{
  "rope_base": 10000.0,
  "init_std_up": 0.0356,
  "init_std_down": 0.00339,
  "lr": 0.00701,
  "batch_tokens": 262144
}
Each number is 500 + 25 x the weight over the matrix's rms, rounded and kept within 0 to 999. Layers, rows and columns count from 0. Numbers have three digits each.

# layer 14 MLP gate, 704x256, rms 0.184, rows 214-313, columns 64-127
489479480502528511507534508469480485510478489509497471515471463530506498502536497519468545494498491523536479465524517506479527468487498473519526525526500487500490500509483486476540469508484456
527552490522535500527506489517496467494482513523495473489472505531533537523535510506534503532512504506449474495467533485499481501516498495522513500507503490518531497505480486497480520477470490
438510494541487482505522502502480518490459532518525475492452508471521532499470505482500507450509527498516544463455535496468539541500554488524435526503452515548495521492478502506506507509517497
521494490500482525527471498466461514502472474504483479489487498523487494487555502526506536493515476525489487486521521456510488505494502518504523523492502506476484502500490508487535510535510446
539512497516516486513523508460479459465503518530533481524498507523508542540492504486494523550553509538499514473556478482493476466472488538516506526489452533466497550474482535559520492473495500
525524547526514460437496544496468460470475501496481479498505478472486486484449494524468469466473505484536498520538489501510464515498453510499464505541532485533504508527510496491537480501488505
516509497469518501508499500488495465462467504527500502520494505530474467489532504535471451482474455470486512498471522533483509512504508493444454515513479540497491483545524467464512455499532487
502586470507480526450539469457496514489520461505548505508504489499480526523511480497498515486507542513475516469505481467466443501518490498502491519494494467532498510491496492512500503502455454
468470446498486441559495508488515507546504450446490460469539477535463507557505471531495495489493526507511479488468545506481486523480505484481470480488474472493487464457512503509516464549496490
526512500516487432498513464508490499506511489477482494519515487547504473499497552503480478539488502473499499498547500489541526504530491503515506432484489489475514506499517496490504482530484498
484507545502504518492457520552461527497508503486514497522500485410499495489471450513499483473526543479449475545483523501535524517514540501504483463509484484522512475535495508485496507468477485
561490462468514536480482462496495486516485525501499448525499495495541518492509486463474497496483538495525526485487525497520487553519505480460476471503422504455469473543502517483491508466473510
518528490517488465491501497550510515550523502486521529518503512541465457537483506518493547496486536489496483523497457494541498492474548544507485492485538525505563483499517545487538438505452512
549494511511523520485482494501497487514484488501520462467532534502447479480474565529466497484456501526516499464491484490423460483553505521494496473542475515491475509461467494517495431485546462
555485481507526520476518481504476479505515505494473523456470483448508526467475519496463502521491479486493476492533512487520517520470492510490500485498481480500492459515566488500492459499499509
450432506523473506501527481500505492511499553531504448476479467503494545495497513490512525509508527504513516498490569506492521467463507468528495484517510473482496471503496518507522495457485500
531502535503485487500513500460530518484538513446483501480528500495496504502505537541507479476504527498507523483516514471481520495513466518497521451507502512485513493516514512588479525491512525
495470506484509534524522499499512535529455514507485531524429511466490521522494485464459472471464463476474498445490493485503516471517494479536493460525501514469491531442535541565483516520560577
518546523475550502465508505527498519491506485524486512532465467499498521455505497525488477494515507507518475471495510501499496530498487483502470464509512509511512551513537511498517528489469509
488491550490499499537490513495479477466510501497501486530518543503488513485500466465505528467483483506516508494483511495506472474525531507506466508491486486517508482488488488509499511456527505
518478553463550468495480463478532502477484516483499480501474478519480498532520510503493509452480513483504500461491429500516539532525492484497475514516513510488466511468509508523509533520462512
518504511481470520480469479506449520513454503509501487440487465507533495488505521533518495509506467457539483500516507500513499475503478523475485535481517521506492493502508471501480465496502501
485552514537525522494517531452474528535506498541495532564505470542511463474529486473512495486457468484502456548480468536456503459488509487524522527480503543479501482483501506541493521483507529
504512508458446477483501519480486517507490486518483513497503484510501509517506501532510521498468466521490478510518524463491495498490504480522529504529490492502464510524520466504501518453507471
524482535484475497503501532492462491495494516523471470477499489553489456504511494483497473493495474483500500494536509531503512502456493481493479489540541502511473482483536474536490493496470479
523470479467524498486513516527519546507483464528491485526490514511485528529510526455477513453444502510490543532505494546524537449501497541498479499522491482473488505462507464502488447471576487
544485546534468499499488473486518435494498501529530494489520516536524476541471470518508506491492498552456498478530509491493442469497459496548515493499479507455463508501461476529486486523507504
540492489481469490456507525477450515493503452500541516570451536498494552484517502474583488507514496472496515502483502473553490518499494480499472474505479495451503456468498521459486507465496530
494538516548503518512482482488486526467503526509464526498471523512538510427497491479514541476484547531560524481481461439480480503538482471488464519510511477492507500513514483503503500491478489
474526492509483474512503511517518458480484470506534478503482479447553553576474515525504429517520494483445484545541504566517481515495468504531514491467461503457487519514535491528500497527479517
489509487492443483462515515509532469484492478519496485490509501481518528471526521474509469493488503529453517514499552487509502463513486527478493521511469443546516474455506513467467487475511522
497491516495480532490539497464472474513474508513507536511452504517468472512532553538506500455484520503500474510524535475508495496486531489505494525506510520508514505543472482526486495501512526
522492480494465472522472496446496443478516513488465481487504483500496513489508488499507499499493505461500511467525504479510502531481494521453502502481508497470517516512526523510526509492491514
458484510523503525522518495528503512488480454470517499480515506497510472497506492496478518482474532500494534497500507555536485464479487494550489489470528491490505531500519478504520471517527505
537491507485494516491527483490516483478520481503507484441520476490498510501511548460522505502449511475484464480520510466478496478521463526499477523520486527478495487480526473497481499491476513
502509477459515534496483531506489486452521557523522495467491506477493497483534474526493505475507503511496488495488506489553508460497508542526474491532534488525487502502480494496504483548516491
493518491498492500508519528505487496492471484477451505529501548519516487490497556510515523513537487481503482529487470527500491498595523497507533520503470520439481483501481530481556531504544493
456499499503475514493527488492456490497483517472506535473459481478502534509488471486497513527483501484499494479538525503500500470528541485502511507507545498510433475516520489509583510527539498
499529495507498570488478497497486535460505515485497488496536515489452495534453530534494512500520527458477479484500497511497513515474452452506494514501477482499471536502567486516485539502494480
467490475462490495536513560482507464501521474541503476527520497540547501517485480546528504517507468464499530528498477467504520507529523490536513466545506497494428460526502480501505460491476496
494497520513471461483502501487514532498489461533565486475428531534523468513513520504497476455512530521506512491502512492497484455493499484485529507487483550475480469508502519520515499522518498
523538485476534479485530534527502518534526496496509527523485516527506522482503489500491536486476510494463485531497485523493485526526507484488493505441525486503507469526522543511464497522451503
499531521483523508475530479491490482488456520503502495496517511494511443523510490475540500470516559498543508485506482479475527483489499510478478491524501516498505452508511534498476473508528497
486506473468454538478528526517490476518515559516500467516536527553528485504509532518480542503461537495500524537472536499478529477484519510528484514501426502491472507505515517485539534475505518
513520530475519439490486491501481478476476451486517478451493519504502536556502493517455540482509487518533497473514497486523524506536486492515506513495509496478491486453494500446502515560533505
502532492479443448514528526522513502469527482506529497479508467480454499504466468523514519493555526513520504502524490529492484486507506518451516495502465490480545504507472520529495492530473431
490495480513490530521533526521495500531485512503431453485522512481491502520469527508502528491472541528503528487476491544511498498487510489520491527505520507524470495503517479494533512508459491
488511547461504524502480496538536464527506469499481456503476470502531491515501469465507463505547494509496484506520504468511475509478489530543491532490515519484513494481506466482510489484487511
490496526541517511532457496514463485493530523500493458495542513542447500528533492512514509488499487502533457502467464452545511484525494536502524561476487543499519491507497520524494512499493483
518518507463511488479549497475512506489523498505507528491510488481496497509496499478490554510488500542526459519525505476510492469509550492482532497507508495462481490545467472454496506524488506
531542525506494511502459524503493475515504502546510488474492485508526469535497539540489507473524520552543502483525485504490482523507459524539538487458515472521482489503564501536525529452472502
500527494527533482510546461520489541472479481489517517488532492469484495523521517538521494472497562451504495498474500495525511503483492457542516485484495479490489521536494486498516519526539507
484522515506554536519533502524461473524513496484558501478526534513488515505539530522551510487493506450491505517500487521509492476517528543465530485496500488473542507469486507517507476470531536
541526572479460521477491495485519489548514456459469478511480494489533505516486489508510480505470513528477482494507490501546508447470495513461496550494485477550460467512478523490539439530511545
488503488435494566510544486514476478488470448514516515483509509525499506492485491450501477500513506518494482518455491515453550491464490514529463509501472486526513491514522522479467422513480499
509516496475522531499549518503481536488513535515534489506502506514479503527526455516550526484499541544507516484512528501477508509479518505482510439470480537541469528507489463508516489537487480
493505480445500512488489492500478486516508491501526496500529499487501451506433492526516468498527510542512494503526520440503538473501454517520493481543503550452475524489512523532491529480540515
503542492561519510503481521519498491533512457469474478458523475505494489464490494516536504468511491458519508516525503515504499494529471473523501535456487515486490498522456490481525513531443484
520501438527491587558509512526506486498512490504517539479495474514461468497516463521433487515484533503499507515498498536486525479478526478478572502495504513531533470523497501526538495499513512
486510510483512461479526484493497516488514461521472480528518540485514517493546568513526502489503480520544476508477553522475544481504485530490517484489460498468493468486503515499512445540514532
523485497494553456496544469508522504532483455494512492482505463534454494499497500489423472523482463470483491464518537514475482495546454532477523478507492488525503503502513506542503491477506496
470535503527513500481465509469504493523529519485494477484519449498518515517484506507526455474487490468525508552519467473508455495499525466473498475505500451495477476549529485538523489481534466
531429508500486544475519475542474517503494458533472520516512514536496480508511489544496492480491476526477487515523514468518502482502522516467454471526481488519519548532525503447490529517461499
516506462526489478537490519474496539553466480522513498494502497501467437503484493471474451476481526473497490522528520495500498511494501510490510491543483484476489476510516484497478502515509460
462481503509508496517515530495504500502516496488519503455499514470518480478513559533501510472463483528481490507425498498517532470510497489490540501502491507502495447485490459482522486470543505
504484473534506470492480496508480545482492552487497494508455502553483511492478510483486564496473506460525514507491529457528512520497468499521515540484469480489511483493463488491480476507507489
536530470505550528487492497484548478516475505487510471477478510535500462487445513518486493474483486510518482511503512472493479506496524514513488491470549466472493475499513480544485533474481476
481497538459484494506526457472473490502552488538570489540567531510504491467506506520553490447460499502503535477505476507475518523524461470500533486425491503437498484477498529456533512515443490
534516511473468489464503456497487528454497436521491514508510514488452572497530512484480481470468479537509456498515476517504500455521495484478502516490500502477460494464513516514514496484508514
500489480495516492431495513525518470466493485488476509491551449474515471514535481492505526449482456543498439522502491514547455494474532484512533464525508490485539489499523480475538516511536505
458524499521487480502517514463510534477547479509457516483542486480478513538470521478481475489512514502477501534528463462465492537503500467494491528495533488471482492525565494506538508528479526
482526488477458424491492462523444483497552484522486511486515512516510510491524472476481526490494486501515491516552486492529501502531463495486477518481551519513507492557496528543456465534494511
524521518515490505510482480514452475529523528462481508512499520473526517482459451493511502537497518527501512490519502475543511461538513506499520524531473512509511476528540512486549524471511502
508478503489502509495508507501493510489528523442510477533525497507522509515502508497447530514466541513503571492508495494508512510502478513546512468490531503500467521503521525533503512515450509
542495468462490506486503495499519510507434501537483483517481498468481482491509519449448497469531492488521476513479463529485484471471512473551516451515478549496522494575504479494490485484539484
519522485526539513458485544528525506516470515499505449509463490492509442478489562471507516486516500487463536527505477481499497514510500543519507421525513454488525486464507481538512521496500510
496533491523518488528452460525468492482506490466542490459520503483490534502513460458497481464491462495544515470470538501465509517500498468536496512486492524469502475518494462538528480464484519
460508524505519486494529509550498478509497495515552524528509541511521494497476481470450539469518536494492475486508511477517484479486505528517536508517486506452475462488506485531508504489527494
474499517486513487525495485560499537492492527480499508488504523503472515486476497554532544469533507508485477474475528527541492484525534476481553537472489498550481478535498516474553491520480493
465530520485476469510516487499462473462540427466533527515472498476523507520482470517470500518533483519521490512554490561497491478497475483488521523498449510464512533483486477447456512545462543
493521445519492539496506500497442531497516468483505496539484481531510495462492517522531477485510508510478525517512501468517502480515501523487502490510473509492500446512503496474500487468477442
484530532485518521506509529517522508494496527510530475476504487477500485484491505506571497482492550503533460511537520535492534502482468474500490472505472486564502493515502510514498490527471473
508536498523505483517516481436542499492498509482492503498504503484473481487495540546502504453512501466477534525513512482501546470507484508483494493505521495499498478524473491504477517517500486
492493468492441509459478444491533509517522502512466418508492502507481520479514525459472525521457484458470518544455520495481447481544460473483482473570542493472491500478511472512509558461549450
495524523494510532455512535551522449518480501485498509496497518503517498484516478458509450477489485500463534510495524503499543504465516517477505452460453523516490524503444509503539521517477521
496483499512534533525521495563514520507534508484502484527461494478494539525561518482549522520528540502503514515517510490506490511515494491512494463485502438513474461484442530533510478488482491
558486498500483489496484514499514479499526498497489478506540487496516516513536536487469526510462490517495497503460491485513497468477463537487500444520460511513473473491544480527528486491541530
507479529483523526509474534508483473511527507478444492493555497490459484521506466509532475456482512465527501501500513542484527472535505503521493528484474450529510476511475536522499478538487524
520523492482541501464527519474489510521505469480531504465464520476433500503503508517478529533525503487507485503484484486534516484467480470534511479533460536498516510532531482483479486517474451
500529500491519509481484492500507529501504499512511549537482509509514529509539479512539527504488488505519549467522510484513464503507466491521509466438480463468487485472541521511525536508522489
499539485535513509523524513473468481489488494513493486459474531524512478546476518531447475457482508502508494530508502535509500481490552484490458496531489477546484516530539548521485530512498524
533554448530493473475482507514518495493510506457547490446494443533523506522505521510491511519497523512481537533456527510501520494535515489484492543530525508480493482521506505521500503534530492
485549465563479514467481543521483503517470436475511483515512516511480513532497488492487521495499539475498509476502483481530491500480483499497503542525491468483492511543478496518530489510485501
527514523486475481514542541495518513511495478467468439535498500499489513499514513517469543480494506496513508467539519478516505458521502478521510482463473522505513488498504522495505498516507541
483509492487510485523457497476480508523456503510518496484550502501504463543509512472532496451514504529493496496493480487439508485478538530488486501508485504473512491520504476517539494535507509
460502480501465481502510506508554499515540487509477495535481555484511483497539517492552501475519494498505519450489500493487521497522514476511514501476508490477543489510484498515506534547462478
500569505494513516499493500551549512465565455518489521486523518512488521540487505514467465510522497515550495491510491470553516458510468487532525503492515482482578525482542537497500485489466463
486466497497516500496523503491487494552518507530504498506472468493526530531510453524506470473498518504421497539512527516480488492488461503507501512526528518465494523556487511488525487473512516
488506503503558560465543542472522493509482505502497523490497523514488494586528541516501519532517525504557476493483510524478562482522488498514510497516491498527520506497472493475519494554497483
570542492509469497526508501487504539516526503474502474463532466556496465513504517455522470498468491489536516503489511487475492498494477537496493499512507494509469447548467468482517480484478511